Each number is 128 + 24 x the weight over the matrix's rms, rounded and kept within 0 to 255. Layers, rows and columns count from 0. Numbers have three digits each.

# up: layer 5 MLP up, 512x128, rms 0.109, rows 63-97, columns 0-127
# down: layer 5 MLP down (transposed), 512x128, rms 0.104, rows 63-97, columns 0-127
# gate: layer 5 MLP gate, 512x128, rms 0.115, rows 64-98, columns 0-127
up63:153099127102112149147158100169177148115139146128142165184094094105153137150134101142133174097145159121122140119131103147128094158115111158125153168128139151129159118157104147164139139152074131091118189120136120121144156130119113135114086112139133144186151131166153172124138137109149146099127144121072124150142120145106111108115123134130116120138112130140124232116122133124139173137121
down63:120119106151145135137107160058089096122137113092116118084119080154123133160115090118120149130087087096117158136121138147132147138166135114185106148112134113128139136128159149086139145111126100144179153149100150128107115080148084114163124106092133146097129142115185107144120139190107125145099101143190117174128131103144121133161154149113133120129161134121148096148165140115112129110107
gate64:136128124119089107111152126142144107140095094108131094130120090132156132131108142155141114121099142146194099131122127152148110099129099118133120142123129115135186122173126126084142153088088105132119118129120163131132168091154128095127103154108137126090127106137122108141138131119109132127137125145159141160102153116124175113118138152096150158138163131134098130095113117147148199138097
up64:124138114123166153117120120086118115127130083131131104118113122136152099155139136170153126114102110183176154162110114113129171137075126110133117114132134137119155138121122153127121137100132095145148101144138096153166143120134122122127118131137138113100143104117153159105114134177126171157119100141098102127133127147104088128148134132132151116126133122144156116125106142142076138188136
down64:146155141188136126139113132100136147138157105115172107142167140158086111139115194133156132134069114132086103114103134131081138126130150100123170110112126122163172128144129165159121112151153157152107123157143135132113087152117129151145128095142100117130137144072140118125151122128151158133146139123106142097106131109184115143136153138107136124104130134127142119132166140112133110157162
gate65:128148079131106128091112073131104127140145119108145103148129122155120087142172131142146174105114119146187141114101141097114139135126117137140138121097184157113144181102122126084132146147132151184107132168128055138131099111117118141135121121116070112139104147129152129162112133136101129094089126153113095126091135148124161112134129070131098100173151089110149080130151114134131144141138
up65:096119119048130105119114090147079123170152118125092105096172116120135151107056094142096116108101197144119098141137094097089107112141123138128108150125092055127104115151130106128130148114123103106161124152160110083148141138084148120183148140137129171129080136152087152147122144139088057155138092126145122139151142139106140149134131084169143113136127145121151118144136144134075125131114
down65:125119154059095126069110206112098162147142128145127145116137122044146130123130110127133108121083158159090090143123147137110107084155131107127106119163119120098128179146098086145163133063127127129127138076116140088136146163149161093085159152119179124094129137122097167156124122146152198155177142138193154154184119133098112165148108127137163172089161152153174157129078103133126166126129
gate66:137146119158130147144140122109093130085152117149121103142146169173141110137167183162120138100134104115122170145065149124091158178100181123163121153161111133110149147145142116171117143118159134136144125142169119116112125114134106126111136118141116102134144086123137113118105151122095103134136116101145115072127157123159114125092179086142126107119149113175164118118118117102120133125136
up66:123151117125114116107127156113125148149130108102113089107110127127116075138148080106137164145154122126173125168126116126125128107134125140100107096107157098107145150159133099088149090122118147115116104158179165128132126081155140120160142148134137129141128096087130126158114155159120137129115088087106182097132131080129144136069121066114108119127121120143131119155084171114125148117141
down66:102105189127156146111143105097121110123162117132134140128117158110145120105148128099159141150120108090154126182132180131116132161076127075153138094133085140143120100134141119189096120153137120161122142140157130140143122092097136126111152159126132109134152099160146130135148133106099181104091132104163134129110142134151123109127160151174158095106131111107145160080147091114115150157137
gate67:148111139140131163110166084148127150122170147131100090125115096146104097161071129147108116156102125116147130116149154143090133122095124110123123120078133162106117131150133145118114131138129092138152096134122098143125167156111097127166122126122114128138167130087146150120135092088163155130113159144139103157095123136125139130153093105111143126116153141157142114148159105136135110133112
up67:113159125150118124135074146128122125138116142138111151153101158116157134068119190122122121122127117088130115177113089140159161106129126165118136140087092146144143112070140138098129134147144156098068102101131139132151092119174101092109112111118106153136125097155170173150108141174157109119116114131114121140116145097122128175079101125118134118146149122161132144112132130133108163145133
down67:139095121111138116142167147099147097146115103121114129123170116156120137175095094106145195150128128164142153113090138149109151140166106151151173149143145117118143164117107150132125138102121145072156139164154136089114135123120109161167125114120133096112132102116122117165087117095154115144111125102114136138166126131152087117135126137164109103096154114106135106156137135151148068161140
gate68:128152111142145133108125170140118133114118150146146098149170151112111115143115113134102097108137115076130111158126119135129137106133156103122142151135149160105166140174103116153119107126128052119173107137092152141103136088140143153139088135159144165129152053084135122105153164149144166155100179132152174104132172114107087089109132145125120106086147101123159150104134099126127122169097
up68:097133121134098119116147118143171091143133138086112153149090198125114091082136150123117136104083144104143116155172125113164156103126119133125118118157122111119118157135162088142121140107091158138148126158100130140122122118107134138134074101115134096132105152113165130134119125138058103172106123139131139107129155099155186144118119101152109122119109153112099135115103152153110165169137
down68:159128142132123126141105097118166145121142099141078142148149079135142151142151114185142145175160132186107136109081129106130127149122099149108128135104142124133111104095145126095123116130153179134107124095151117104150095152128134089124167136076090084124155120159116104145105140106173138094160150128131071161150097157108122142097113144125185147144159141138128105128148102103108101136147
gate69:094148117085132143176110144124117121154118138134116084127104157177125135110110118170122116084179157104142129122157124117150088119149132155152120076161132113151081118140126119093077122116139178182103142070111138137136138133122142128123124132131098134151117134119111177139131134174156132113101094139126134160138105117148135107150194109129129141104146148107127185071127145139102098100098
up69:130144100117102147080103139188162128166112140124166154077112103122140137157163123126122156126116065127182125115139178098097127109140140142141161107075129137105125164104149148095121133157145114122143120098118088152124103119138161148121113102157141057184116144135153140099103103137165117094126172127155134117082111134123116171165144143091121152146127128124181125115121143169124109132145
down69:115122168076132129162110106135089134115099124109099102147129148125148149102113161143162133116144188125074120130126109106167098137160116130144110147133120104177085130132088114121157100123130161160094162141128138133140107078155184113124173102099104139145162174172133168098136134140116114066108091119107127101153135152138111130121101122170108126102116172138103179119176083091147137108131
gate70:119110131161130119089113123131106115118150101071114101147161133131135117131131122145078138126110150139133111146139108158121122112123136144151140093145151125124115151082120140114114109133082148168170162133109152113100077098138138177133136091126085119148108118179156104129154090147143143137088112104171129135112122114105115118139153119143107100142158131170161127106158096074165084095185
up70:128112142162123150151143124138066131108128139127108127098094110165138202109150106141107144120098119135129122140157166124123146144142148129128143112096112109096128107127149109156190164135048144116123129110151142068106151165091104147141114142123159130088177153156131120083133102116132090147133126113101140158142106137124098105151103173124092148105110144122104146110126084120140153144146
down70:105112144117094110134127135144123117128166160136144106131100089136136097112115162106102131146082157136077107124173114134175124116134136140134122152166159112116131124128123127086164145190126137105183140129111126129141125140120074137104126116143097108153108090130147100095136134152103101127090114145100093089102190130160119152180133157084087132125097150202124114099143122109130112098126
gate71:161123137105175127124121098112193150122173119093125156119111102130167145158169114144145166139077147137116144131127107116118086102175141111145122124144103120128113134141111143114125151110145131122120135144153110077108067146126195148127162143117142091137114116142123133115100151163156116153133129163148109095110164148105150110149148113111123155097155123100169142116123146099154122140095
up71:146138095120159159102118157119119136106082108132113146124153157124157179096128098148142120111160128120094143126154157141153102149118122091112125139138119121107162115138130171148106128140109129099123142136118148089121164109142167154142116113117150118159120128151129131127127199100092101153168131127131122105134168137153136139108082147130177236132153131096133160107126155122092143110129
down71:125143087110109167166131102112102088093146124131096123120153121159111113120123089189143170142153088107117137129114185133153118143075124130144136144104092108134170141146122156190080147129161145112139150130134176113115163121120114119158187115123102124078164092136106159129127100142109152133142127123165101130125094095170108133098159088164125181133140115114095126147137157157147138137153
gate72:163141126130112146123165127153108137122115133146136123101089092163123145136105126149136126129114130110082116110140133153122137147153089077122130188119123094130149180144099107160119139139149156122125141118095170070117112162122168075144147103172121125144125139095136116127083146136140112096111115143135199109128147171170117095078135097119093123116135095098126116160126084117124153125140
up72:142121172081136178114135085125163117110171131106124114104122158165125140121107103101158153117153111127139118157100155142135131088144129180107092130161109146115125149151155117102107147134109107114153192105123121132131149132111146164135157108124073132108137125112119141098179087091157082106135126152157133154099114134116123145125077134095122139134156101115159144064121156141144141113171
down72:140106098090114167119111135136133146113108156183104119161141127091155144112155165110121116166125118159118119106075104104171088121164139143145157086131140122110115149127149182140132138168138118120127129121099087100094135135182149138137119121111123165140149137106071167113105162105160067093135099122105167156075135133125119138156132134131121122136131093105152099123110126166133079074115
gate73:135143108112153103136144079096139114153112097152132153160105143122119134115117146166157132166111117145103182134123134109137143135158150142151117148113132150138165163144157124120105189165127125156140089129098115156129089158142117111131165103130157148098133109118159142100125119125133157126130126121089132127125125149129158102131072083132168110116102123161164121108103128134096139104177
up73:134126115141164146143108135117131129153151165110129090098132128122093126108129100157125100121116142135172109097162159094130125114123114104115099154124118110105088096148136135137143123130116179109168171137101120164068129128154143159165138121134101169127125100129135115083172078140134111098118132108116130167134138092142103147128121168123128134139130133132082155138131107123123134130139
down73:120110095115115101126156100137141090127126081167098160162106171132115137157109139109146124180118125125100178123127114143115136143209144116126129116141134131143157164126147127119125158149137094154115120112100101137121103121146127096119127137118145099111121148101159129114128141128121132126130122110088126098109126160135138094164147128143133105115091157149147132094111143142115152101142
gate74:115136086146113110114129106116104130107136119133117104114129122131126164168104143167070174119133125165111128138093152122110121154141109106074139165125138170119138103134108120160129118122119117134162112164150072105100118108170114130115096115138121089102097079147126139146127170151134098120119081176104142046154124122160183121148104139137148098122107142132142123123096076124113144133124
up74:072162141066142161078115121137099102087123127134144149143144111107092117146114113117121114090222123161095173144118087130125147123121118129089139130101122115167122111112146136121120156123095139120152128117146087117103120092147118121160084125113129127125106152175152131131118119145153097102100112130103101113172065085142111090119080112149138101144123161173127124137109143127063132134181
down74:165134103121165099166144098094123117088127106095120156148112144081143118089124128135112185144107125138113134104150168141162167133105119124165162122100118090118147078142151089096098150137139137125111126146111119139158152072145113100103107111146095125124165123102122140139120139109110137135144105122150128176131117139097139143157116139175090114187128096118125122137126149123149083148134
gate75:123141133125129083135100109118114132153117169142138147145133136116146120141119131113131101131089125148127119140106110147174132111144102095139133101155122100128120122108110129091128098118094096093128081123111147165126103136181114149145116107134126159120130102133140098114105121112152152136136122150111118094144116097102094106095169122125131120126116094139127083115094094128149079104142
up75:130106152130134096133161122105102116109159095098098125138114161133139193128135108104127153110087122093146160142135059120096148147112159114132173124116155109133119144119095135104154113150112124143117139136108128168144127121114160122146172111158137161108152124114109157112088130097131123104151112121128103141114143112147085120164108133157120172110116133121092113160146146140129136126116
down75:149080132160133092105125135091171152084121068138138118101119092160129153128141123143146138113158095108166112106147154135097138161129143201081127157126124173135139144128126124112083122109171124134125154124133117123079097097090140122067151157103086137150133140139143153152150128132152182087176131102098143134078131173137158152143112135112145108129113137118116166106154129121111159120139
gate76:165135083135101171097129134177144098114093146133139104113086133137112114140147142152121076114150119137087160151095097147118178183113121166149140079132121121140113147136136140163108165130121147176114143113170115110145163114122171086126139122092165127113147205152106145171092115146133113105123139132138139141114100104103141168128096157112112131157117118111155139152110125161123197133082
up76:146107115130132098086109143175126154128115130161098131121127118114135126145124128124134119151121175146104124097168129141130153154124115076151136136135134142112135131148137142156123157173139126134107164117163156086119135138153152125121090123136170118118157162126120092155095139156142094108128158152121177151115141119151080176126113146138094144066135131124158089099129178136147144136071
down76:127133109090143093144105116152124151135150165125127116097123144140162083118146107165127161157096121109126122115098118104166138122146118126145134149168116126106134126168119097141088124109149160106127118105111115203103108127122087139123104145151130104116133072108155155117109148108070119115121141144114127094089117105159106105123169078122113119152137160158135112105106130130097090156138
gate77:179102130146111161118098133128126163105100120178148134144101115164106142147105166131102096162071135104150141134105109102130120134160083149152146160140099129148105124123149149147142139118174111108158129106104174108107103101165137134130152102186112117080181143137138110109144152110127098144116151139146114108081112116097089097136127100149149093154104114137137096123097098178148106117104
up77:172149152156083172127128116134079116138067094119126143154145124114115131128175132110121068105127132116145117117087120161116132133144134120129081169096142131089136129153156059131085088095140123155074169176115104123122121152089139130139122100158132093153122151164097137115147107150100121144102134120100110134113114103087164122104122132150167147140109129095138135112078140135169152148116
down77:133125084131161140115085127129128078177130144118119090101073092115116132103125121168097138140145141110128137117150099074114151158123141118130128101141175121140098131119151138143147152127115075125137138107119136135141157117145119132097172106114143131140127122119122107129138138124151158128144137151191101155089157161121157119105138116161134091160058160128100164148114139093119168101100
gate78:116109130125128094160118175140156141084103083169145113112130139161129158081137177097156067106090142122103141158142153124095156174125104140125143150145152128133101151117148115128100106120141101085187082132162122114134117149117122157141099160155070126087142133097150131142108098102175112138122165113177150100139157168163085134137142107123111155145132107116128116137114096088135135155136
up78:100175079129100146170111151125143121102125111177172121120164132163150114137134101097128125167150146119121149115153133144126087187126138092167172060162150145149142106192131120097154115088159098141143140146127131126147113118107139125150077191145148103130141128108114112138090113122124116129137102144119147111121163110115138135137139119174151140117138133142128148113117175113102107120150
down78:163166123138134157077131128128125140119138158100139155186181113109104120132161095100106127084147076110114120115109100134135132158130165131110131067122066089130153122126141135113090121152099117094113126108080126141145118138107158126119144120082122139128093140174107154136148159115144148127151091125080166078124151129107182117114140120136153140110141124125100187115155137087137179107156
gate79:150105145137119149152118103151139112127135130153140150124132165123149158146157100122145152141156121183111197144111121104119147113175124157103135116150090103147116092149158175143140102126164106102146087148147094101123115150134126091090124140119141146134106109138153108127089158127151122130087162119106146133168169081164113097118094120135149122152143160150127089149156144148141125098110
up79:128150157107133104119072111096133123121098123110158068145092146130134124137107157093098116084141134113106124109078143099127124161125107107126119143117124180126160128150113149130136131119123179103146116117159147155128139140142159135129144136101097155134140166099120137124169107124139134123112118158131125110119142109102157115134144193131108149144128148106122107120103133090120097127140
down79:168122145125092112189107133130083158102172117180115132172116123165142132133124130114143126130150147118140142156131140106144153148156110153181129147159131123104084108129143130173138120109143093136116139134147094142130115114120145126110120134093178134095155156106161149122131156122124141123111150119108113114123116129114101130099121094140128119149116161119082135131126128127067140107111
gate80:121143101124145115138143092157130179103141133132117145128103137169145160129121153121149107119112120138096140142165073127144169110128092067129100153133136141103085127131074152124137108107165160095112112124110158128134117123127139115101160120157110121116145113110139110123125141084063110130116103134118122124129161157148166108157158124104107118130153105065123124101139099086160079109127
up80:149125122116125137120106095086114131119127150085146151122108139114090123094131095122097134107090111151131136103074102136160165140129141106097106130093155164126125126127168096107162112177154111096120134151128111115105140115173107118169130125134213118131141078178121158105131135114170111176123128137086140146167136150157129126108121092138128140116096143157080150103110123127117121089144
down80:152084096165090088151126146108139157118126115170143131101146109078112139126123150118084142099158112111126154154126144106110106127117130159131170185129137125124151140153128118117153152106063143114137120150143139114155127121080139137148114144125108100100086107122104130118143164150145144153115119121155174128132132078088147147115106134142158126120191148166164089132097157136138140138166
gate81:120120104153122095139099128136165093116123125144149141166112097110154159137135102154091100125134146164111130104145115114137122129149164144153151136119105108156088126182138095078147125137138120095117172150154095160104115087127112154108143137106103125096148199147123164122099105151144145172144123111127133134122112126157128094158175133144140160137084121139132128181158105150097126124133
up81:154119164135118152124110141133111166119141134102139111100098159115168134101140126130154104133096068102070136127148112118087154120131147166149106134164108078176114067120088156157117116090141105158131104163110116123133146114085173134157142143148147150153107134161172076149131133100105131131113123134145138103154116129114146177113100158099164127136121174120123135042127137119152123130119
down81:148138151120153190097133086141180133152121141134137121161134124149150171168130154098102124139160154159140127132124145175113211148123076103146152128120156143108111127096092117122175128099129100162154091088103136125106127162157133112134167152100151137129124071187094090120108134157138126109139116165079122145128160129118129106092109117119140112116161162133148110113165095095163120124137
gate82:107119139087162112098167133146108150098154127112171080122101088148115086160128153120100094148155130136122107144096113105116128123107114110139123100136147101173105159154116095179138140147085103123120096062108142079131106176135150091158108093128126132130146143071142165142124133083130151098151108133132150131118140159130133131149133131118086096134173135161133106096157119131149099117147
up82:129139108043102111130103166079139120118085112152136131124123139134139093133152093139146080087122161135123156120143093109096123118130096103144121166084118118103164148094096164127150156123141134132102058127163121147096147153142122099083127152154150132123110110138121118143116138153176117143161119109127123104127150116146144140134129120126189080122143098131143131125106111082122134138126
down82:120140118119163104131172166110124124126138129176119112139114074141120162122101155137133115167166127095116104131130099150105096138119096150141121106132133104183121157115142099137111130142088114114145139077123155103134100141141137107160078075112090116078099130124108158153110166115127121101104118120113142139136116140121175131091159132148116122137148118131129123130106147122121115119129
gate83:135109132074115138132122157116146090114145127151109100136099123123101149133074139121149122172137105140153177126146136105146107100158116125114170115114123141131166092151154111106110124127098100120146131125131100142107144115088144111166131152109110134146140137107135161122117146163142144160125148167135132133117130150107122127108134066125134104121142083141127171102120060156102112136107
up83:163145082112122130142105115122162108130103148150158161108149104138192122163144092131120130136134146144119127132111159156097118119132128115153144118154142101155115106106141133161109086150161091110124089142167136155140123106101152170121130116140121106134140093162111137157131122099139130153107110091142135108152130132151127099158146154156155133082056116148127111101113119146188104140135
down83:105089161124172153140163149100145164089135134099110108141116153137117146078094160148103123114095116162117150144124123107143092112173127127119141108130127142137138147181154149108088151086107143168142176100099113138102109127141143087154130118158116134131129160085170148124124121140147136088111112138135179160081144130102117136128108116127123096115133160150128180118133129110089129149115
gate84:139134109116102120071133079140151128134068131185120138141160114080114084115101137157127124108135118136142120159192156120125204107107125124078123156151162140141125103108137136113104118094107128137126100099108156138131102097113113156148121112109113121144144159133071134139107125066121142106133158119159098139143129143146102117100131142132138158109130131149135141114134127087137132130205
up84:099083140141113099156161116133106122118199142125086131141107096146140113104130136132169181118119122094093130127118109123166114152168110099111113098134088130106138127138101122159062131155136128106124114141181102119099108124138117099107116094139119118116137114154127099123153124126155093145163082137132160136144139090120130120174148133114127112183131122129138136109095110120138118107120
down84:132155168106138171134120118117137111110137092150182130116128163127137072119119118171084157125136141126131142104135112083114095110131138149126150149121182126133108158168145094116118121103129122192108163165100117112138131133130148126138104116137126117138142115118133110186116146098125109113064122118134110140120112154146156112102127106139131129102109163119100105149170138124103109169111
gate85:161161136116141115120114133108109163120164078133134161116170124144109149151110113167088113141140131179117147093098112142142112111151193103136090094091114160134133121099119123107110111113103125160178144068170164115108131083077099145090095106106137144105156159134116166152201125086115132113111097098113107126116122106110151118146154112134107079167133087173171125104149119135165134147113
up85:130130133101132062100142110160121117132106149142107063126098097156121150118150117105109141080120116101108108154105090069144131129156143148155090133121112104109099132150157181130126151148092186133065127160092125116161112108092121153110068189155085113128110105120128110157086136132110126119139107130126145134158171162140132129116153096110173113113152088127105128104097140092136166130122
down85:121123136096148120118160144101129081139115128149138108104102142126076084143115102129103100105108119149112165123135113161161159101097188119135114075040102150139139129090164113103107109144103134138132167053121139111142143092112102173116102130124170142124139128143109113123122132098115106147094100094084085156120145129134180124116195159098171107143110108101129103099133130114156147120110
gate86:118141140115105155135122103158135118134115103116101114154081098130103126109091108140127107130132108121146157102138147197126149088127161117092102120104123130135119139116165146111165068136131112123152121145167143151104089135185155119090114101149107118172142148111088138150111158119156110142103137099126120161152154089112119084141130123106104140139100147101132124117141112140149146099114
up86:153156142101122099141193142127089104171109136159147153118135067118147165146124099089116127125140109146133120129110146117156099138116142108145119136088103131166162128131167109125108143130090107100118124156122130122132089136113130065129112095151114148147130105113116109130148114107125114148109122138140100135123108153121119096185169079106106100159125115100112169106142163157148115111140
down86:079111139110083175140118136120125106109162166150148150128120096140122115131090120144164180127124148156133155155120127120129150120113109134163138103150141131120107109124126131143101160119121172182135143156078126126109161145134122115115125156112117119139161158142124118125101111097136105152133116158086112111141126129142111129127086134115103163080135107141102083128133164108115146147139
gate87:124104157122130139126123118032162179131109089085120131123101127138137093147106103114146118097108141161124167134175128126126134111128128186086127106116156107113124123141137142118125173075116177116121117124122087106091087128097131151152141124106135131145125129173117121179115095133120143130154102112092111138069140133116134147099125128089135161093119140143145162137164118089108167099168
up87:150073134068147070126127093108097118092152145173116157160158120158121111123127135138112155111124123126125116104107157148092125092169112085153115147163139107149105157088131117120096092106136143156151126136140116124128100119121118112121136099174164177152089128082119152108132123071114137048116130145142159095106163134101107137168126115148069109123095103133085092120110124131165130165130
down87:107110113156137180127129131147137136113104130143099119092104127091094129127132116131123135085122157098127126167119114107141145124138151115126157135132116125176126112133126096167171133136107152161117048135132156173132130067140173093104110115120122100150114103162119118113158180183184161124090128099135122130175121123108151151117108093095149098121170139134172126143144116103134100072115
gate88:169134133092109137118151142100122099147084117089093133122140130127124120107128138084111113128134113135122110129149122133116145113111133150135126120140156115123122132125152147140123128131103139140111137126160098111121132156135123085129106117119082120103129084083153142093132120133105144105135141112123117148129127122142126155120104137100105139098152118111183115133121109135119137165127
up88:154123136138080172148152145151136113125113121066116074069175087134118157119099106120154117125118156112127116131165117109093133126177115163180174150088088104104130105079120138134107107152119128150063201129105148110105153150154153102076085086135074122119093119121139106203119114143099112124147112161133122157123115140147120134165117130084146128137117106098121136131132115123110092099128
down88:079133128125172100101106122140142115127148145160138166151073159116141124154146137122125125129127118130141132137070134151155103144105126113105134093136121158133131162148149105141141169155149127132160066165142119145134127114110132138170155164116162149142149148171119140072153131109153125145112134122141128125138136128118140126125163126178113125106139117150134108144120122144151152160144
gate89:106095094118166160132126116091148110137115140154134153120141154132118138136114100123111098135179138110209126116154112093102135150121132116142148114171136173095114126127158120150133131105107161135137126080128139135174154148102107139155116122094131140121180177119113129126134096136099145153086123120154051145140113115153132126150130117135144158106184117133118142136137165107151151125130
up89:108146125133084135118148123137152101098117081098151115143103084159157146148128142136143130154097090102143153104131126130105117107123137128126126123144147114149107159130102077138148117140152108121197105120109121097142096096124143108125107125124137108113144103123165147139127186104128070163060091151101162126142143133156149082128103092145126132152100113087140183142118134124135126128110
down89:129117127164119092150096133113144148121104163153134122118164129084145081094135154095136142121123099156092093131129117114149134127133131149133143113116124120140149100113121165107129155148157133130096151123150150120124123115105168129143155099145073133127131129129132141101104111138121199106166125106139162100065114143099099187131119181151128102151124140137114122095160132136128146132131
gate90:091112147115146127146096123066108102164155111100169121107145117120143121152134138143130109144115163113193106119149127123150129099132115135104129186146094181121132168122113147159144127133147154140168128108127119085096125132170124111116157128123150140151163130126169116112133157135072179129134141128113150125087100112116137136151131098136132123119141109116152132132128133139141129130134
up90:116123126162143123114128170116118134170133110144113138117145133140135136114111115133156111088131177111128130138165133123124149107071109107177128147178079171109107120126136144142118126092113108119107122128103134120150109140177149109084125142129181122115129143121148105119169124095155150128172073137097094170112095073099097143137090079165119138108131136133122138147111130153109140114113
down90:122140135110124124131116127111128108121140128077122144118124113150108149149128160149102081143103121150109134110112157145105097141161113135088123132102169142168152139159128113103114151145145147134099131108161107093141172088136107167170119105127132143144115134109161133108095110175086107137122169134084140086120131141148172101128122189106134139146148162108111101065151108106168138129105
gate91:118154165138119178133169134138132132146147096132132138126117091154151092125152133149181101145173167102095103130123125112126177150117094102112108138138115142130101158145092137141149128156133139108088146152136121156090120171145109133164106134152155114161157133139146170156125117147120152105127185121156130131102123088169112092148130083122151150128139150144132085140127180142062122129136
up91:125117161108122147108132121126088183093131167142170140167142133106137135132142154133122153110112128124145109113126137094138156111172120174139109086108094076153096097087150110111165180141137110140122143144115131155107097133161086149162141136099134097120129111123125143101150139154115151171123128127146103137115129112185134089137083124129146111131116171105128098097119184126143119086175
down91:120135146092168139124143130117123124147159139144168083185113165172108106176100144146142143111066107125120148104145173148120154133203151144091155110131079179127133144140140128104108124133180157138141160107119126090146125109138101074146090152125133156147131097106132148101139135168123122160138162111158127127126113136171148155145141147091157141115162136144129137081133140123146149106116
gate92:103134123160148114111127066128106127138108147113120116107184127158108102105077173153143119111139180115138115141118138106131146105127129177121152153111150181163145108138155069172137131123114132147112071160109114100163146117137137139170157123124138111096133122098110135142150119154135083077143121137124150149136104097115134127142090148166087110154159115148140112157143061124132158109095
up92:140129141128132115121090147122129121120121081147130136155114139112142097136106129124135149135170081132103106156102104158094115149127176118118084121140135117104147149124138114087156149127135113111148113133106151173128130130147146121121131152160106139114144085119119122143113137096132149160104124118129129114134126121126127117106114091098168116129128096118114136152082126143084179118125
down92:126110127164106139113155113137111123176108160146140090097138094142124138082146135098105140118149147135100144110139150114114108098135160139152147130120165107183145114092127143129115121127132099120096132153112086087128111150116129136130112136122148147149152134123124151116189131163170112095124143111118124162147158113141121139157115153168107102115121159149101146122137086138113155088083
gate93:132088113145145108130160149144133132106149120113145128134163095118092147165111105139146141108110105105136120137152133077112120120171110125134136100122107101121162117127105156149113124147153099110144100130135151103094124162148101106155118146133144149107127126130119143171128124090092132066140146149136168110080125113132170147102118134114133158169152138151106094138124095133118116076087
up93:116148135158105142130160131166159109151153134101101096128148135098097145119120099156136110162161138135147073143172091178098133125099080141144148122112129155081103167136134161106127135133153090130120127120134102143141100096147109103106159130166151116129101132188123133162107156105129150117122081129116148129163127107144093123146188150103158157123089134150106138120134095096126125119116
down93:093093159175160121152164160135133132132134101102146102091144108116095155114136079164158125101094136135108109091177123072165188109113104132111141164134129130118115087164127146115134111170156112076114111090095170135160116107112108137116108132131129132130148127170142116121080169103118111094114157143157169097136138130148133120141126176143122141146116143151096134116163130144127109096091
gate94:129128146096147095117164170123148114121121107065182153159145124147088150104145159123113123102140153104139090165163113110144131162120120182118097176153109155103133107144114120149121130144161149154161126152120124128100147143083123136147133129165070151116128123141154084179137136085154133103130109138155071137108096178136162115119139123140128101124134117114137108150169141119086145084129
up94:093144151151147070150140138120124137095156102091090150169177153124125114123128146125109164095169126116114115148164137163137171175124135119160089105156114126101117122120156115188139126141138161127136105099127145154109144115098149153097143085131142184172103123115134097139110118128188100113171132134133115095094108101115153115112128101167141116120114142141177096153170122097121069137136
down94:108126132151103172146147094095128141129076135187138139070112148083136119161119136115141136158091095148133150128116134118125106091112119137150181107086107122137147121121137120076097119115107137110090157144148145099150128101139119100132130161104150125130136138144095129091164117145087169154107142111136176095164125153134129111170148153117108128106122124127103125116115093112141150145113
gate95:151109118157117060140090119113145155106164170143134165155142147147125151133094134152113136100123117090093143168164149103126136146129142105127132114120099135165103167142146141082110108136134158124138158122089142085201134133173094124130127112124096154122155093093113143111119133121151116112123104138153109119138116081134114093139144128149066131118132098096157140145125143097081116123151
up95:135110124139135134145115153136146120121137199166183074121163128129090140123096122143129172114172138137117123136139118099143155118126115109130150114164095136109149110114169111192126119137111091131108165097109120145151157106090120133115133111106109153131171110116163162110145106152143119123138133145137155132152083104152152115124154160118144128109138133128153131165109111097057159141135
down95:114105088101135137156116088149118109175171077130124149103148104099127110107182099121119127165119131145138178122101110140135097127125132138123146141105136098153126166142085131125135115145121150089116092176117130104105126100131139148137129143126120111113065154164143124115106149104114112124136104120119154126104133127131119094143124135117119117131097164084124155151107165144185099147097
gate96:118103163141136168158153126082085143110105144084120129112088104151131131126127137140076146133202126127087145130138124147137105109130126135133128131110112073154110136118142136149139106132110109155162132054142101136100146129145128145150135142126110139150158130139125083076090143146128128071144100134094140111149095138159155139095136142167108119113127125122152147136147147152142126138137
up96:133116100142136159133117130156133172161126152123125119093141153128137157133140163120089124170113144171055160145141100128124096115162100114122077102157139143079087137149102106143160123131134109115125100089137143109103107120160125129133144116144110145148154129104124133131093130181104155181097141160123113122145106102107101133132153139155117068143122121162108165156141103136124160144117
down96:089143141130093124114105167132136098143097113117112133093122099106147121181129135099162090104088133118114136102092138109096109127141114106056143109073078129157124132141125146151163110177178146135165102147112137127094101140093150142119157137126164145174135152153116135147100152137123125105132143126129103134140149167163133140078183113101144138120129067170123134104144132134168139137143
gate97:124122118120128157094141115183116102113158108139155117143162148151148158127143149118090152130138142141141120115128072137138098135126100123092116130130118094130089120120135160105130076113129122115130174069138135098137166162128119134114092138140126157110151109095115098142085138153106107112143120121164148135123120116174131135157131149116121152128133132126164131116130154095124132159111
up97:129073121123119111161143119116097147151163152149133143101145135150140128163132119109137149141164133123135140102146119145123118116115121142105161114138129131145125178152122122152127154138097136125104127133118174132139123133190108121125145147161133134117171136145133136139109155142120081149136135131110111144102152110127126150107139101122113153162132150115153113137153161155141109111105
down97:137110129099105114155139153112165126099098132117102204127116142090109109137125122138095139110109134150139151139169166137192166122101169140150123111104133098126129103126119147135115141113127102131126117111121123117170161137096161147094123157138112119145135100173105167138143119084136145136132159100135165117150113145116140163144130136093132113120144117160100120120120148094179142111120
gate98:131159142122133161116188099189121158093089144147081180138076147129102086158133109162130123099156127105117147128119175121140156137120074132132108123119115133104105130178149147114111150110115167133098128120141133147085105132153137098115106163110147114126119110148122084115088103097104123123141132127089116138134168109140146126093188110123161139160107133130142107139091157168141127112127